Part of a small language model's weights: MLP 1024 ReLU, tied embeddings.
Each number is 500 + 25 x the weight over the matrix's rms, rounded and kept within 0 to 999. Layers, rows and columns count from 0. Numbers have three digits each.

# layer 2 attention value, 256x256, rms 0.0342, rows 25-46, columns 0-127
520506473523499503508538449544545504493472486507509487543517495481496471508481488479532502475491510528541529515499526493498481481513518492510498512505520513504536470486467507472465452502502504502494503475486496479475467482481510483489466510498493506531517472508507511502487540502501483466469495486464484514493501524483526463466505488515500499510474550497496514468531490504541515506533
523526503526515437502518512487527478519453449498499514509524472482481564499511511519480492457472488497519434455532555530494468509487460463471520498515535496443476538495568527521497532504514518470520516544489496573490510504542539509526507512507574531547495501521431511483445513487495489485499507529494463480492546522476466496552505475472528496535477447488489502478516488483542481479540
527505490495502506451472515524520525513489489486486496456516480501520507466485501467526455559454551496507504525486452521488494523480548554501495509504529538486529460481505489478503503468545546498489502465504501496496480506477519493508484496484481527516480529482512515544556523532500515511534520527473499487481482500521517505501517489469510504492497504500419452440509466508515528520526
481531471545432445468524506530490541478474483522503475556427492467474546513426508538531444461426459577530505497449519477462481532467498527491507488485557536485481444518493527499476510527517531481483503522460451510446529522403540524583459454499572544613542484531495470455456536558515556482483488525476490498429531456526478532504480466559489486514487455511505494383506502552515496516490
535499528535478544524470464529522473487478475506494559549514510520518553503438538471473516519495471530533501479519468534517504535542539487502508475482541510505484553491522495484492536478513507488538463610518499521555510526528508527525520518526452510481494465490507502519537546522482504489467506538470482533508489518551506525515487481555501519504465529514494517478499455490516474482500
503508482553470510494523504521489510482488506522512481519475476491471510541464495505502517525514492471520477497488479504505533494500483500507495488511505488502529460540496486503517458492489487488517489469498477517557543495479514507491503497514507498509485525491481520496504506482493509512483478493494505487488473510486540505497477507467507482464477491487523478516495518540501496474517
529447510493491506499442505497457501519509496504567554521475517502438535497546514511503521469524566504464564559487525488573493520512504519523559453486451458536505471528484443507543520512516528510497517444489467528415574498508453486469476525464519523485499440487536530530562496473519498496505480516496541495473488481511470512488491529501467513461488546497520456527501529536494541467508
463483497484485470505528501469509483487528566515491574512518531517489509497532514456512461481543499496440561495479492465501500490512498480531523521447535476506523456499482504489511530481434552499526470496489545434527502489543515459457542504457452429512477473477546488516490506490488447459547491467541467508465443543489463470467492564461456506525488535488454475532507497512425531498413
494486484481435537545493516530478492501533468505472512509518510522516502501484480503502508542484582550552490513506483517483476458535482544557537525498505511523486501532510471492530515488477489533519510508485500480528484517460504532532490509488453511499503480525451493438484499513506465479496529480501528498527513425472567502518525395493545520497567491514526523515473486527467521482480
484490509556512511481511530497468508506516515516487475497493501486464487496508499477508497483488482497498498493513506516480479492508504486508479497489509488503506489514530493495500511486489495510507499517501485503479538487515495531486532511472490475481494502506516494496506481476499474491528501502490481514498496512495482522456503511516494507489509518492493496530483509471498508508527
549508516481510497497492457505525539497525503509497539475493525534497492470532470550530482515538498463493572482487525463534538483510506523501488484446442500502540518501522500502506482505495528528511473473530513512481483496544475477514533466474452491475512490464572471532509496455493496504487498429558517445498469478468507510520473510420547532528517503522513449517497540526481506499427
467465542532511472488553531500456520520442544511495506474505479498483494472525528485552490528476468482547533543474506494494520506528501526526489467478488488520491442498474494481469476479539526527467488457456482517521524515532433510548529481432493524519524528506491531418479468596504548528513486499518523493526515479450521511491538430450456499523543503520487540480529528545501507498552
496482450507526547479488518495481500489506493467513559528498497495527517491481488503543438494469518494473493522492490514491510525466537559496500487475541508517571504534537513477509458530470494510518471473481469496455474532470485507490517505533428549518512500509511476565533522479483497521479481526493492488514508487502526484505507564522492523449524496469487470501514508514496523493533
471494508488485527503543524489513481482471538532482514507477482503531514486517478524511512510497482502531490492481525485479529493501542483492517482486522508474481513489499495514489535516513507527484516469487512481531484502482489526496481507507485496519498500507481472486515504530502490500508511456520495488493516485531523489460500505471496469492488456509510542537516508467486499504506
476518496505505525557526499478538492525497521487476529556516500523534525524487477559519496538523485527499528424497480509475509480494500508479469484494508520500518523494478508493521510493539502515508492497484525491520506505512519514490546453512500472496489509477509505546481487492528494482497475508495491513491459489490484478479518532480510487545490475510494528516501505498479493492475
489530486469489521557543484497586525507546521510470446498540527477483462502467519519507468500485533546479445461535548511500482485518453575519489505514442544516520525501493527477502554474502481473486437526521546554453494523484491524484532474489409512459526518501509498496483486568513494544443533492499488498516494496479446496470533468432521459466479447507508559534502457488443511521497
542483473495445570503492502507475521486592530472498503489468524493494423499510510522507495509512480455474496484531468515511470477491482495512492450508452463484535472490498512500504518515546548493466542499528490444546528524564506497520459471488440473498481506486500512469481512562501481542537496472512544508524520605525533498508484473504522518496517475489493556507445481468504526524479
513530493530502540481484539524487508515507448523485483507471490472481536498455523500491520471486507522554471507511502525444457521502579491553474492492452488529485495475499491488511529477528470489530505496479485505441488497488480488506471482461503518493467521497533519501476521526514463493552527505452521475508453512480482502482506473482497536501578523500498496455538475541499491505528
498475497505535482519507515479510506526506523475492483518477505527516490477506504511488441485497542479475482501474518526506467494523473510470518507496475507478527505490493504489498502512483459485493501496509499467470485506528504486460501450497488457486480496476531483528495503495501521513487506528506496501518529514496458472504456528479495510520533499528490503510492490439495502522487
523507508519470513474508520511481512492471517445475542475499494502498498511545491475545510489475540508520492520476488487532474533525473547544500485494494501501520501517477489504503503506519533516475517472520491531542515475534481503518500488524512558489499470509460465469491478542471483481520494503503536473488506497540530498478484466504551484447469543499502501480447491549494531494509
532508485506521498465504494496525495506485472510512517518484510482509503509474480515491530482506514500514490495492465492515496494507498510504485521510524533495493498515481504512502517504481513500503525498518514494507494500529500507493523499480506530493487500489492500534513500497481506498492490499482468460510491497506519503512512516510473498536501477496481476497472510525526489502506
415471415542503513499518571490502530482523539548488506503486505499454477458569481474551463434496479490491471472513492488531534492505490519533476501507412467548519465535510505472462483541543529453505558485480429503450486504520518535526527586408514512540513520527437505390446482548490480522495514494531482505529513482476479519489511419459512491447518422471529543518503515546482527506504